Part of a small language model's weights: 21 layers, LayerNorm before each block.
Each number is 200 + 40 x the weight over its row's rms, rounded and kept within 0 to 999. Layers, rows and columns count from 0. The size before them is the row's rms in percent of the matrix's.

# up: layer 8 MLP up, 256x64, rms 0.268, rows 195-247, columns 0-63
# down: layer 8 MLP down (transposed), 256x64, rms 0.0668, rows 195-246, columns 0-63
up195,096,195,172,200,254,235,223,139,294,186,157,189,240,261,162,215,225,221,191,218,172,197,247,131,175,174,178,151,180,161,257,145,204,251,213,246,197,135,221,235,210,212,243,132,234,190,198,206,241,159,296,252,161,199,188,204,173,163,230,178,202,204,96,161,159
down195,104,166,189,170,169,207,142,200,215,218,126,245,203,125,255,206,184,210,191,214,157,251,191,260,164,261,193,188,226,259,208,201,237,149,172,189,135,230,169,169,245,173,150,207,180,192,156,208,213,162,174,218,224,157,270,244,273,254,147,228,159,231,304,160,247
up196,087,231,187,201,152,275,239,213,221,239,189,162,202,185,200,236,225,255,198,211,220,147,187,246,206,171,157,128,171,181,160,147,249,161,163,177,186,171,144,262,204,179,99,174,255,252,214,223,158,170,168,196,168,201,173,208,246,257,266,218,198,228,231,116,288
down196,093,262,146,203,264,228,194,187,209,166,254,263,166,152,184,169,190,193,177,210,172,233,144,171,179,220,291,190,205,221,258,220,180,174,187,199,124,241,186,211,201,236,261,239,167,222,219,186,167,216,213,252,260,247,209,163,169,152,119,164,151,189,184,289,119
up197,091,158,155,192,234,239,198,245,109,149,212,174,213,221,211,194,137,227,247,196,146,185,255,180,205,200,290,294,214,216,176,240,231,189,209,206,139,228,225,181,246,185,262,256,210,159,181,90,218,173,137,158,257,206,221,196,156,260,174,191,171,190,201,211,177
down197,087,236,236,182,220,191,208,191,220,239,178,202,199,196,151,232,233,220,141,158,210,189,186,247,228,225,127,131,196,221,226,119,216,241,215,252,237,153,233,205,208,241,148,233,222,129,217,242,151,179,330,209,133,223,207,248,199,140,170,186,234,136,236,162,161
up198,104,192,183,207,144,226,207,215,249,190,178,203,286,216,226,255,217,213,179,182,234,158,180,171,236,255,229,170,212,171,169,185,220,264,128,159,192,215,179,271,134,165,232,288,220,243,200,188,133,164,133,166,235,209,242,240,152,183,218,288,188,243,176,129,161
down198,106,271,155,230,115,143,272,155,243,246,179,199,277,214,180,212,202,226,173,228,189,220,176,194,224,173,255,206,203,231,197,220,119,204,214,203,127,224,250,271,144,178,226,245,164,170,225,186,243,234,212,195,204,227,201,147,129,190,235,101,234,188,176,181,154
up199,094,222,208,206,207,243,178,307,223,229,161,95,211,116,179,217,173,134,201,205,259,147,219,246,215,210,196,195,238,211,214,178,212,203,215,241,230,164,196,247,150,189,160,216,186,236,201,190,222,153,235,189,114,215,83,218,204,163,181,237,173,147,163,250,225
down199,092,206,222,180,209,227,228,278,232,171,208,255,158,227,207,193,230,214,104,197,112,209,192,199,182,176,255,245,166,199,194,161,237,230,187,187,148,223,143,194,172,200,252,186,138,172,282,222,183,207,170,186,234,176,213,178,156,166,241,146,265,232,182,97,283
up200,108,209,213,235,148,161,180,210,160,173,219,243,197,218,164,201,117,244,129,201,218,208,182,175,182,233,133,230,167,209,185,162,246,155,222,176,264,217,209,229,204,137,258,283,214,159,305,167,178,199,251,228,210,231,186,262,195,100,199,253,220,185,173,248,233
down200,102,126,250,216,161,126,200,263,213,207,180,266,235,179,221,220,199,224,267,223,231,176,141,161,239,189,216,172,146,68,116,209,213,186,240,219,250,179,230,161,257,222,205,197,257,159,178,229,161,225,241,188,192,191,219,221,183,274,196,179,146,171,177,209,212
up201,098,256,125,161,240,264,137,268,177,250,225,117,186,167,133,202,257,198,212,246,222,178,237,235,156,159,231,174,127,256,143,221,210,217,185,174,201,169,217,160,214,184,231,171,231,219,184,242,252,200,157,268,188,146,120,184,167,194,220,247,198,195,225,224,233
down201,095,250,210,183,209,190,232,117,186,149,214,168,141,186,232,179,215,261,170,161,203,272,170,265,223,192,238,174,259,202,137,214,184,144,131,238,142,246,164,139,154,161,259,232,262,265,210,158,156,236,219,251,235,256,196,206,194,199,157,202,163,230,221,217,240
up202,104,268,143,149,150,156,203,151,144,231,266,201,193,173,214,237,196,219,194,150,185,148,214,183,156,261,197,230,330,208,188,213,271,199,171,177,206,197,208,122,257,175,212,220,213,217,292,201,206,174,227,246,182,220,145,164,249,132,172,211,207,180,197,221,224
down202,096,100,197,231,264,244,165,272,186,204,186,186,161,244,181,235,179,191,209,239,276,234,261,225,178,151,225,175,257,268,200,149,171,176,212,181,255,182,205,227,196,161,206,203,251,122,180,183,215,195,157,185,182,207,220,202,193,169,223,197,211,148,67,255,183
up203,095,198,268,229,207,294,179,214,233,140,197,190,284,291,245,148,126,212,190,193,205,175,205,241,222,242,182,219,195,204,169,209,210,236,149,221,196,214,195,191,179,180,82,234,253,240,174,196,152,185,222,126,164,171,212,175,152,179,212,222,198,154,174,171,277
down203,115,248,173,131,202,234,162,215,234,177,222,137,115,177,238,210,125,225,254,132,210,161,270,194,242,155,179,226,124,199,241,163,196,198,253,308,186,274,185,158,239,218,179,192,214,228,177,211,193,237,236,208,167,253,179,168,150,199,163,198,249,172,223,204,214
up204,088,177,167,253,183,286,143,189,215,185,174,198,219,284,203,178,165,267,244,155,226,165,220,173,214,238,158,235,272,174,184,189,196,239,130,188,209,316,194,178,214,167,234,226,193,201,161,183,209,131,117,214,234,194,236,228,186,197,225,173,205,268,154,139,161
down204,089,301,172,218,264,206,215,218,160,239,190,236,153,181,192,195,242,161,122,197,209,180,177,225,192,197,181,173,114,160,246,196,159,238,195,244,213,149,237,158,156,201,175,253,251,155,263,263,184,234,234,131,172,238,166,120,254,237,184,204,250,179,241,216,228
up205,102,226,132,216,180,168,172,257,273,154,185,198,194,228,205,202,160,222,181,138,156,214,165,204,144,271,203,265,265,177,166,211,300,220,231,196,206,168,210,223,246,194,275,203,183,189,190,254,120,192,248,169,248,195,175,169,108,244,202,186,215,185,181,128,210
down205,103,180,175,171,203,209,188,169,207,201,197,267,218,150,146,131,226,209,188,293,220,195,191,243,236,116,221,203,149,257,216,283,270,212,181,173,175,195,135,158,141,161,250,224,189,318,192,140,143,229,193,237,203,192,217,238,245,225,175,211,212,208,176,193,177
up206,101,229,223,236,192,228,124,183,147,135,160,163,175,192,215,152,248,205,255,235,178,280,251,202,207,231,195,214,226,161,188,137,213,179,189,176,199,198,260,124,127,327,147,204,189,266,230,192,168,173,279,212,177,190,208,216,182,264,179,189,174,221,206,204,211
down206,106,175,212,214,129,141,284,193,192,265,218,167,269,207,223,229,193,119,175,182,234,220,189,220,213,162,242,177,159,179,174,294,163,154,244,216,227,164,207,228,181,128,223,166,178,183,219,178,215,231,206,251,202,177,186,282,207,133,306,175,212,149,178,203,180
up207,094,145,163,212,152,268,155,268,243,153,239,187,154,183,209,176,112,206,198,228,178,135,172,182,271,208,243,198,281,203,234,252,230,241,235,176,163,245,268,242,206,205,187,150,202,109,237,176,205,208,210,173,145,188,231,197,174,201,137,219,231,230,151,218,247
down207,084,195,280,259,240,138,208,202,192,205,156,271,178,199,227,162,267,168,155,199,245,148,101,201,105,232,165,180,226,227,222,206,212,195,204,221,236,241,167,230,170,195,184,180,206,206,155,281,206,166,253,228,226,228,169,172,220,182,265,159,200,148,273,177,149
up208,103,196,192,168,138,194,153,154,268,263,248,215,271,194,147,184,206,119,160,232,230,177,258,165,186,241,152,181,287,153,199,179,220,199,177,188,176,177,231,248,235,156,231,197,219,196,163,225,138,188,225,222,165,160,269,245,251,136,222,212,229,207,256,170,131
down208,095,172,267,223,225,208,241,232,181,156,129,249,189,168,242,203,281,243,281,222,139,200,174,189,171,142,228,204,139,262,164,199,170,219,136,219,178,230,159,216,154,213,184,216,201,233,272,191,281,188,214,244,226,254,172,158,171,207,155,175,127,180,141,187,226
up209,106,240,147,180,181,237,231,242,197,213,234,245,127,157,207,238,204,242,170,199,194,188,122,222,148,152,126,208,218,220,150,186,186,275,229,222,223,130,193,221,197,208,153,201,186,202,160,159,267,260,260,194,159,222,189,220,144,173,210,150,198,302,167,177,279
down209,105,145,156,261,203,143,227,223,198,178,214,182,186,207,174,224,187,89,93,248,181,297,169,174,197,148,238,171,217,145,222,264,171,149,231,180,195,246,201,255,208,191,182,205,211,202,152,190,172,201,179,196,247,238,178,207,267,202,214,239,156,269,241,256,191
up210,099,151,139,154,191,189,200,108,209,196,220,222,216,301,178,263,260,179,222,228,222,185,173,87,176,174,168,161,238,208,241,201,186,254,189,93,271,218,206,170,264,205,191,235,179,180,164,192,219,181,181,183,243,184,226,227,225,171,265,210,207,166,243,221,193
down210,099,231,266,210,210,198,250,251,240,154,178,174,220,158,213,107,196,199,141,163,229,241,235,220,218,190,290,178,204,207,231,173,208,120,217,234,144,164,214,250,149,233,150,145,174,172,208,240,164,219,280,207,182,281,135,188,145,169,158,226,176,194,175,218,239
up211,103,198,244,226,173,217,180,184,127,246,190,168,231,191,181,218,268,154,173,185,278,204,268,243,238,142,256,207,193,152,214,199,173,124,207,238,194,106,151,227,249,226,243,196,307,233,201,194,241,205,163,224,155,180,224,195,155,191,233,260,146,177,183,157,179
down211,094,211,206,211,136,194,172,242,166,165,168,196,188,260,201,304,123,168,208,154,197,141,182,186,247,234,181,208,223,208,213,230,163,223,188,205,278,285,206,129,212,256,237,173,146,197,182,232,169,171,199,150,169,226,250,104,219,264,233,158,183,235,218,228,228
up212,099,200,205,182,117,164,185,150,171,182,129,261,254,216,155,226,294,200,232,276,268,224,267,167,193,169,215,189,230,188,187,182,170,241,182,229,213,202,200,261,147,181,141,249,265,168,219,133,226,181,243,159,197,149,273,206,162,172,195,183,231,158,206,236,189
down212,104,172,178,112,99,183,209,279,279,206,186,226,155,193,209,223,114,193,215,174,165,191,180,162,173,204,188,222,236,228,228,204,139,190,238,254,186,237,175,188,155,231,221,220,215,111,195,206,217,188,217,227,247,173,143,224,254,282,215,233,178,258,255,164,237
up213,101,161,176,204,226,202,227,203,157,133,189,203,231,190,165,104,153,207,155,205,228,206,258,209,150,208,232,215,123,213,134,207,242,159,246,220,205,147,280,176,234,163,193,216,207,221,214,223,163,169,232,184,131,207,243,137,175,233,260,264,287,175,199,272,229
down213,098,281,250,187,181,278,153,189,257,233,168,167,194,200,216,217,237,133,241,215,163,244,181,193,269,185,164,175,267,193,274,144,166,204,165,189,212,159,143,165,189,195,233,192,234,226,139,217,247,234,156,245,206,193,188,291,204,132,157,178,153,246,201,168,156
up214,097,150,148,214,205,165,172,196,191,146,225,246,279,242,147,206,159,180,198,175,242,157,181,239,223,229,166,152,190,196,128,237,284,189,260,220,272,182,207,253,248,249,206,194,155,190,137,155,182,247,200,202,211,170,251,229,161,246,167,147,171,217,288,161,161
down214,095,243,189,223,169,160,232,229,179,214,212,183,243,142,240,217,252,166,88,246,213,189,133,201,221,141,219,228,185,273,142,210,197,249,120,289,197,159,123,143,236,253,211,229,241,169,177,239,177,163,206,214,203,199,229,122,236,204,164,188,202,201,220,203,180
up215,101,189,224,183,195,164,219,123,209,237,184,296,223,186,155,242,224,193,271,234,169,125,155,191,141,208,167,186,167,197,152,165,187,263,192,175,241,214,258,253,203,158,161,280,208,248,199,218,245,181,221,195,239,127,235,240,202,106,217,189,230,137,236,194,185
down215,115,227,220,229,207,159,182,253,210,169,203,221,273,214,170,170,163,214,171,123,195,152,178,252,144,175,189,198,213,227,106,195,282,217,173,252,167,240,160,144,148,191,248,110,296,159,221,207,212,209,169,225,236,164,201,233,241,240,248,233,226,187,151,204,238
up216,096,237,187,222,229,268,211,211,161,150,170,166,150,282,196,196,158,177,158,221,118,286,230,249,119,197,206,228,199,192,220,214,178,258,178,225,174,201,249,166,229,211,281,140,230,253,250,185,190,185,230,144,199,169,256,200,208,241,231,174,194,209,143,118,176
down216,094,225,215,201,226,207,193,162,193,188,161,266,139,139,204,134,285,175,173,250,241,139,251,165,224,190,216,207,156,245,196,246,172,191,258,157,139,182,144,179,111,212,164,248,148,170,232,138,252,204,229,261,246,212,177,266,224,193,149,210,203,227,229,230,218
up217,113,253,181,189,211,229,106,168,202,203,240,217,181,263,154,296,239,246,199,179,208,239,222,230,199,177,168,220,193,237,233,124,194,176,232,175,162,234,187,161,261,292,164,164,201,248,127,126,218,229,214,121,216,199,181,161,224,229,215,157,151,146,220,205,187
down217,100,239,269,196,194,214,175,112,250,149,216,263,234,195,178,163,246,145,209,207,194,156,164,131,232,149,213,204,237,213,256,255,140,169,248,203,222,150,145,129,248,190,187,173,224,233,201,227,157,245,246,151,270,199,208,171,197,151,167,199,271,193,162,183,248
up218,095,179,107,215,198,200,144,207,146,167,145,213,131,169,213,182,152,133,245,228,148,267,149,239,180,216,228,190,259,228,139,251,219,173,247,184,205,252,296,235,166,230,191,210,198,244,237,256,194,221,259,241,147,230,225,152,160,219,204,233,199,199,156,220,177
down218,096,153,196,232,185,248,189,126,263,224,180,258,281,196,221,180,263,199,257,201,229,158,238,190,223,154,179,195,183,186,210,190,226,171,186,245,185,190,146,194,205,154,206,260,184,257,152,119,185,196,164,132,272,122,233,227,187,211,179,161,122,270,207,212,246
up219,106,238,267,185,192,201,165,155,189,176,234,231,153,245,149,145,201,121,195,202,197,206,166,187,222,212,199,281,273,216,155,250,214,165,195,235,270,219,266,121,169,218,200,170,231,188,252,219,276,196,121,174,169,133,218,140,203,172,197,199,280,174,208,210,208
down219,118,158,183,150,200,196,187,196,135,196,191,198,186,132,242,208,183,168,152,195,268,210,188,276,203,177,245,211,183,211,148,197,178,112,202,137,215,218,198,154,164,207,211,209,213,316,257,213,264,198,195,196,274,163,194,194,177,237,245,137,187,212,181,225,312
up220,100,183,243,154,263,160,233,164,271,190,241,173,152,210,196,133,188,217,252,244,212,184,246,267,168,204,161,228,257,153,159,186,253,244,219,217,252,167,188,191,85,187,267,216,197,236,159,181,229,237,245,196,145,166,166,199,241,134,155,205,146,196,229,198,219
down220,114,270,208,184,193,222,252,163,249,209,249,145,196,216,168,149,197,201,234,253,265,150,169,199,194,145,137,201,248,162,229,152,158,139,239,191,198,222,251,91,173,216,226,201,268,233,208,231,193,203,178,164,203,189,171,211,248,226,224,185,232,102,211,143,263
up221,113,195,185,225,153,242,173,240,263,164,179,144,195,212,188,232,216,247,188,172,185,219,177,229,170,260,215,277,158,149,155,204,248,196,139,239,105,148,241,259,191,163,184,219,164,221,196,138,215,248,279,203,166,223,232,179,97,220,202,151,230,192,210,253,165
down221,107,209,177,238,199,179,273,321,185,166,182,185,261,101,185,147,213,203,112,175,151,216,266,194,175,165,189,213,169,237,186,149,234,195,188,209,179,209,201,161,154,246,216,163,254,163,244,185,246,252,212,227,204,230,203,267,168,206,210,212,247,207,140,249,153
up222,110,315,119,198,209,215,189,271,197,192,196,203,171,160,152,248,209,163,189,232,187,256,149,178,228,160,215,273,254,232,235,201,224,236,198,231,268,184,224,197,163,172,263,150,245,191,215,154,165,197,164,191,254,196,215,214,113,142,175,197,182,172,120,163,196
down222,121,231,296,151,233,142,221,178,219,149,218,227,192,196,283,204,242,225,193,224,143,151,145,152,210,231,199,213,186,186,199,187,197,199,120,234,228,260,209,263,161,302,238,234,189,117,203,227,186,126,196,216,207,171,208,220,191,160,228,230,188,117,204,216,162
up223,091,222,191,179,179,201,134,224,259,228,220,280,213,173,184,175,227,232,239,184,129,236,130,215,129,205,180,242,176,208,120,236,159,196,194,150,203,185,248,242,173,150,231,116,145,193,256,191,266,192,241,275,257,251,191,223,150,188,197,242,194,208,226,218,147
down223,088,245,211,255,200,170,235,183,273,215,246,246,199,195,201,158,177,199,97,196,162,181,214,207,199,172,237,232,171,159,237,132,159,188,174,162,167,228,166,231,151,242,124,212,177,192,165,262,245,136,250,227,163,184,191,189,185,274,238,216,223,210,269,164,296
up224,115,184,235,148,170,213,219,178,176,221,261,287,253,158,214,193,213,215,213,217,177,154,143,152,209,186,128,187,270,232,235,224,221,138,176,122,207,161,164,183,200,181,97,210,225,247,205,233,234,236,232,275,184,267,213,150,188,157,240,257,209,162,159,226,185
down224,101,227,203,210,226,205,249,223,193,175,229,103,197,162,158,230,246,146,225,155,189,210,214,218,111,214,200,224,133,183,246,221,140,219,250,241,246,144,265,275,250,293,189,231,171,144,213,231,157,174,230,153,191,187,200,174,272,175,182,198,190,154,196,147,215
up225,096,193,266,251,174,212,87,148,136,250,275,214,231,180,197,176,186,226,246,250,197,256,238,211,211,169,203,155,241,163,206,174,163,213,214,246,158,249,124,232,250,149,187,173,247,231,208,183,260,200,147,185,199,174,203,155,221,177,143,243,156,152,140,205,212
down225,087,261,218,182,164,220,243,234,237,223,177,174,135,216,200,188,211,188,174,179,253,228,85,144,169,188,231,303,223,244,156,181,182,180,189,169,162,253,215,135,177,211,200,246,182,187,191,181,134,215,154,173,275,185,227,256,213,169,200,274,233,236,235,227,133
up226,100,147,142,205,200,161,138,257,200,200,298,228,158,227,169,237,145,177,207,155,242,191,258,202,200,144,209,149,261,157,126,198,269,209,220,236,222,172,196,213,142,128,235,192,199,228,232,238,220,231,217,223,209,226,192,217,215,174,145,162,189,190,135,275,271
down226,096,236,177,222,239,223,255,185,225,151,238,242,204,190,235,240,147,227,164,229,183,176,215,119,192,264,189,204,205,179,298,217,267,130,198,172,151,180,256,178,248,228,158,203,218,167,136,218,185,245,145,175,164,203,197,120,247,187,229,176,144,236,242,118,187
up227,099,261,199,211,219,293,167,188,149,234,184,230,187,241,242,182,180,153,220,238,211,199,232,185,199,222,197,231,194,189,199,199,216,188,179,213,195,148,147,263,119,236,186,311,174,226,216,170,210,234,276,132,165,102,215,172,216,132,234,135,156,155,177,192,178
down227,105,284,183,196,210,197,221,134,191,265,178,199,154,147,199,230,153,261,205,286,161,184,154,249,251,172,249,171,239,189,238,115,165,190,173,169,268,279,226,186,163,202,215,217,155,223,118,208,215,213,238,243,222,152,131,186,158,244,187,188,179,224,194,189,227
up228,100,220,250,175,192,208,188,159,186,201,213,183,210,209,161,254,194,227,219,250,182,194,236,178,128,202,152,216,149,137,235,129,258,195,274,157,245,304,200,199,196,188,196,190,202,220,187,293,180,200,144,93,161,208,192,221,216,117,254,186,184,213,239,209,146
down228,097,196,236,132,251,128,123,225,199,202,151,234,208,291,192,130,169,180,172,231,229,213,196,133,237,208,295,177,180,214,208,190,196,141,118,247,209,234,190,215,159,223,252,156,185,210,255,163,177,185,195,122,251,240,227,157,235,177,193,226,247,224,192,178,204
up229,105,163,214,210,180,227,155,225,124,299,201,197,207,201,143,143,164,242,256,149,202,235,201,197,272,240,179,168,261,230,200,231,203,207,163,209,252,162,201,157,183,198,79,137,192,197,170,171,169,260,214,230,192,199,251,251,213,181,195,205,259,186,154,143,246
down229,106,215,167,149,232,184,170,237,168,222,132,182,248,163,125,261,180,217,185,119,257,214,193,261,188,199,209,164,204,250,243,131,238,258,188,214,216,178,223,188,208,191,191,179,230,180,171,156,174,290,215,228,268,124,231,248,218,119,220,205,176,161,160,173,261
up230,097,250,172,192,236,235,245,257,238,234,229,164,160,237,175,271,254,187,166,165,170,166,215,200,143,204,223,197,150,231,209,179,186,308,221,235,231,196,214,198,188,229,175,119,175,217,238,193,175,92,147,179,155,155,228,247,140,152,128,206,214,168,218,244,204
down230,085,157,239,238,275,225,189,206,188,205,197,162,157,231,206,152,181,250,210,216,248,244,174,160,196,278,180,173,271,214,271,137,165,140,213,232,199,155,197,152,186,145,178,161,177,203,162,111,214,237,232,162,190,277,185,178,225,170,271,275,177,150,235,183,199
up231,082,112,194,250,203,238,199,264,182,232,190,177,168,214,206,247,167,199,215,99,182,174,139,223,273,179,252,241,174,181,184,213,187,173,271,153,261,183,175,182,197,227,130,200,157,232,159,171,191,153,170,273,228,162,189,244,180,235,159,236,245,181,225,126,250
down231,082,108,237,235,161,176,190,188,215,235,196,215,138,175,240,250,209,254,210,223,105,139,147,217,188,264,271,178,179,232,176,187,165,246,170,213,168,252,203,270,153,158,176,201,131,158,196,242,169,194,158,165,188,179,198,166,241,263,211,212,194,188,217,297,203
up232,102,199,156,199,198,228,206,162,154,220,236,162,144,172,252,212,185,226,185,208,112,209,176,198,224,199,266,223,278,158,190,337,143,157,191,133,172,235,289,103,215,282,195,173,244,205,220,212,183,199,192,199,182,222,217,219,200,192,193,178,187,176,172,202,233
down232,112,213,173,182,280,293,201,223,276,231,166,199,205,194,210,178,142,235,163,244,178,193,113,199,222,245,204,222,249,237,169,126,163,212,185,212,180,187,222,154,149,185,157,204,208,110,244,204,287,142,228,215,139,221,178,230,247,152,209,224,204,241,140,211,185
up233,097,183,235,177,186,225,147,207,171,223,217,201,188,211,152,253,172,138,177,178,200,219,204,169,204,196,177,297,239,184,236,271,197,239,232,227,191,171,188,172,119,220,259,244,189,206,176,268,234,164,133,173,178,137,213,266,226,165,231,315,161,259,166,170,158
down233,098,245,113,241,187,176,298,182,190,253,226,185,249,140,219,166,221,190,155,242,188,266,227,221,239,240,177,136,112,229,217,205,239,210,179,139,181,200,119,197,184,214,143,204,199,225,224,200,218,323,199,195,180,193,174,220,224,200,180,212,203,156,177,179,138
up234,112,217,179,232,200,222,145,204,190,182,207,198,239,253,147,166,215,167,201,165,129,191,185,218,227,226,184,215,161,173,212,237,203,159,215,130,262,253,251,179,249,244,172,199,146,221,185,199,150,271,151,196,123,280,204,207,91,247,215,187,203,158,243,150,279
down234,116,264,189,222,277,150,257,195,210,222,266,160,262,228,191,136,182,182,223,194,115,207,165,192,209,183,140,172,178,135,120,245,185,234,163,215,244,190,215,197,142,231,206,249,219,280,159,182,217,217,149,254,138,238,236,170,224,183,181,216,138,200,239,199,244
up235,100,236,276,189,214,175,199,183,216,168,202,185,195,184,196,265,160,248,182,245,245,158,204,172,237,208,167,263,273,144,186,205,202,236,174,220,220,204,197,156,95,265,191,233,156,220,197,122,218,262,168,195,140,237,206,213,175,213,160,280,170,248,161,219,109
down235,114,229,234,108,181,185,195,137,186,211,279,233,212,141,179,212,185,224,197,221,259,196,173,218,200,238,233,248,198,234,148,256,238,237,148,191,178,169,130,173,160,239,195,231,270,218,154,184,142,253,201,262,250,140,231,188,230,212,160,177,156,242,148,118,201
up236,097,181,152,198,185,153,156,222,202,251,246,181,208,213,162,178,213,300,206,119,169,156,248,222,276,205,149,158,199,215,241,239,193,181,167,233,254,213,253,224,143,184,172,227,202,216,260,226,231,249,228,204,207,145,179,126,174,249,120,206,179,216,103,208,210
down236,099,183,230,156,197,153,183,232,166,233,186,240,261,206,285,183,197,221,182,172,192,230,174,214,149,151,169,251,219,229,180,265,107,253,142,164,138,181,201,162,280,248,181,145,172,197,197,223,244,152,198,202,240,213,242,166,311,145,218,199,177,174,184,163,195
up237,106,195,201,220,205,233,188,144,185,203,123,205,204,110,184,249,202,259,264,234,288,219,171,177,249,157,237,200,198,224,111,156,199,195,153,194,258,247,227,278,137,225,120,242,196,186,215,269,263,198,198,188,202,210,174,152,204,159,166,157,198,223,181,188,224
down237,101,278,307,211,180,224,261,263,202,197,225,227,162,126,202,143,176,175,197,225,200,185,165,210,204,195,251,248,175,170,220,218,213,205,199,147,204,159,175,257,192,149,167,294,244,173,134,137,232,216,267,185,201,214,206,221,240,196,192,169,141,155,212,215,117
up238,116,261,147,195,242,135,163,217,148,237,234,224,215,158,139,228,212,179,200,200,90,219,172,188,187,199,222,336,180,239,165,223,226,200,186,162,187,173,221,254,212,193,181,246,226,229,179,202,174,198,206,274,223,255,224,213,217,181,182,240,145,133,142,197,136
down238,125,216,184,218,238,168,242,223,220,146,293,202,190,210,221,168,217,176,251,249,227,194,146,181,194,171,229,206,194,235,171,192,207,112,160,178,201,173,192,234,207,145,218,198,218,143,197,212,229,179,285,248,270,190,103,181,155,148,217,234,168,295,145,155,257
up239,116,169,226,189,276,194,191,181,189,136,178,229,138,154,115,248,220,146,239,213,267,180,209,180,200,166,183,280,195,198,197,187,220,188,121,223,254,226,223,160,191,238,213,183,273,187,240,224,164,174,282,166,214,144,173,214,198,250,265,217,168,220,143,267,156
down239,121,227,174,161,258,170,275,215,181,287,183,185,159,142,156,197,192,140,216,232,185,173,206,236,236,171,238,157,190,136,223,151,195,244,220,173,225,257,258,193,206,225,246,255,224,186,195,256,170,165,214,160,161,153,218,184,183,246,238,151,128,198,96,258,217
up240,092,237,147,208,266,175,282,143,243,234,261,175,103,224,159,178,146,132,203,209,180,183,215,175,280,221,227,180,172,193,161,199,245,195,287,202,185,226,214,245,150,187,233,162,202,142,274,260,236,165,201,192,187,189,141,176,159,207,230,204,227,158,172,192,165
down240,094,189,157,265,109,201,205,227,156,217,198,255,155,131,213,266,218,188,167,265,148,259,143,218,206,215,124,195,159,252,186,148,158,135,185,187,213,250,171,195,187,251,211,234,189,170,154,208,199,237,131,242,213,217,204,252,164,232,174,265,204,142,228,245,211
up241,101,222,145,209,274,171,244,174,168,230,233,171,258,174,182,202,218,186,239,166,244,256,178,191,236,234,214,187,224,112,148,245,158,155,242,239,219,239,178,160,203,185,139,211,200,253,219,229,240,203,103,258,170,133,232,185,152,171,181,214,191,126,158,199,276
down241,099,288,248,175,194,198,184,193,219,202,226,204,124,224,235,140,139,242,265,188,200,162,105,176,233,269,181,204,201,184,203,261,229,219,228,179,176,223,172,204,223,148,239,189,159,227,121,200,213,136,137,177,214,161,122,223,227,194,202,200,242,218,239,295,194
up242,107,207,196,212,208,214,213,169,180,232,246,174,155,193,124,271,156,183,119,165,157,268,172,125,268,231,162,261,179,233,243,221,197,231,184,151,227,176,113,154,180,194,186,207,238,148,260,178,172,212,160,154,233,199,211,248,238,230,246,198,193,284,250,197,218
down242,115,218,263,275,179,202,212,221,210,146,188,185,201,245,166,217,123,182,198,207,234,157,215,141,164,212,285,216,156,195,220,231,200,237,186,255,258,196,181,128,232,216,138,196,208,246,218,210,207,144,151,225,152,270,220,217,201,228,157,185,180,147,281,115,136
up243,102,237,176,216,164,111,198,171,281,230,215,106,195,168,190,199,189,242,235,224,211,167,227,139,250,275,144,234,238,243,200,181,210,207,203,170,277,178,224,258,148,188,200,253,202,191,234,116,197,247,197,127,186,249,220,215,212,156,157,141,189,189,161,235,224
down243,102,169,248,172,162,195,146,125,258,180,178,222,249,230,168,220,225,133,225,243,212,217,212,230,204,214,192,125,158,187,190,131,248,229,152,176,220,179,170,168,291,207,143,205,172,262,229,228,135,148,238,224,274,211,240,211,232,261,249,130,206,211,189,227,163
up244,103,255,148,198,158,245,253,198,196,259,169,187,185,161,130,200,252,247,236,221,167,231,205,207,203,148,215,191,178,181,192,187,217,115,219,216,219,258,292,194,297,140,238,206,224,176,163,172,247,255,164,147,188,174,235,152,176,209,201,226,231,145,178,112,180
down244,096,242,215,211,208,212,201,157,147,146,223,243,196,217,238,222,179,198,167,136,189,139,181,182,228,180,163,183,257,216,270,268,208,176,165,297,225,225,220,188,315,169,225,245,157,196,205,202,135,202,170,237,157,223,212,179,150,159,145,171,137,284,160,201,213
up245,091,191,221,200,281,236,210,135,126,181,221,216,270,185,176,240,160,186,231,237,183,189,145,237,245,159,181,203,200,177,246,123,302,224,256,179,143,151,211,220,181,206,239,139,216,215,238,176,185,189,234,258,152,193,242,170,196,220,141,152,138,160,173,231,248
down245,097,195,185,171,163,223,214,183,227,191,129,209,272,232,273,257,163,105,175,201,173,215,183,176,222,165,241,234,191,160,211,179,179,250,160,180,162,255,160,187,219,224,182,246,137,129,268,271,210,297,166,219,198,228,190,223,188,167,238,202,240,227,195,181,114
up246,103,241,145,193,297,253,179,230,271,218,202,187,197,192,144,209,205,189,203,220,140,229,273,259,183,268,191,247,185,213,159,168,158,182,226,193,139,246,222,179,160,234,238,191,164,113,201,162,185,158,203,169,157,243,196,175,200,271,229,148,230,194,165,127,261
down246,103,225,186,212,217,97,294,189,184,176,172,237,195,165,209,100,228,209,238,189,208,201,226,172,131,236,171,218,177,219,218,212,236,220,244,225,223,167,171,158,161,148,185,231,201,263,206,140,165,159,200,162,189,184,228,139,235,182,251,155,249,273,200,265,277
up247,081,233,139,173,218,258,192,134,241,156,165,138,182,210,143,113,216,185,190,194,200,277,215,243,181,232,193,241,197,178,194,166,246,157,258,206,194,265,196,183,225,182,238,164,235,244,222,103,197,212,205,178,173,171,174,159,203,210,135,239,251,284,246,181,263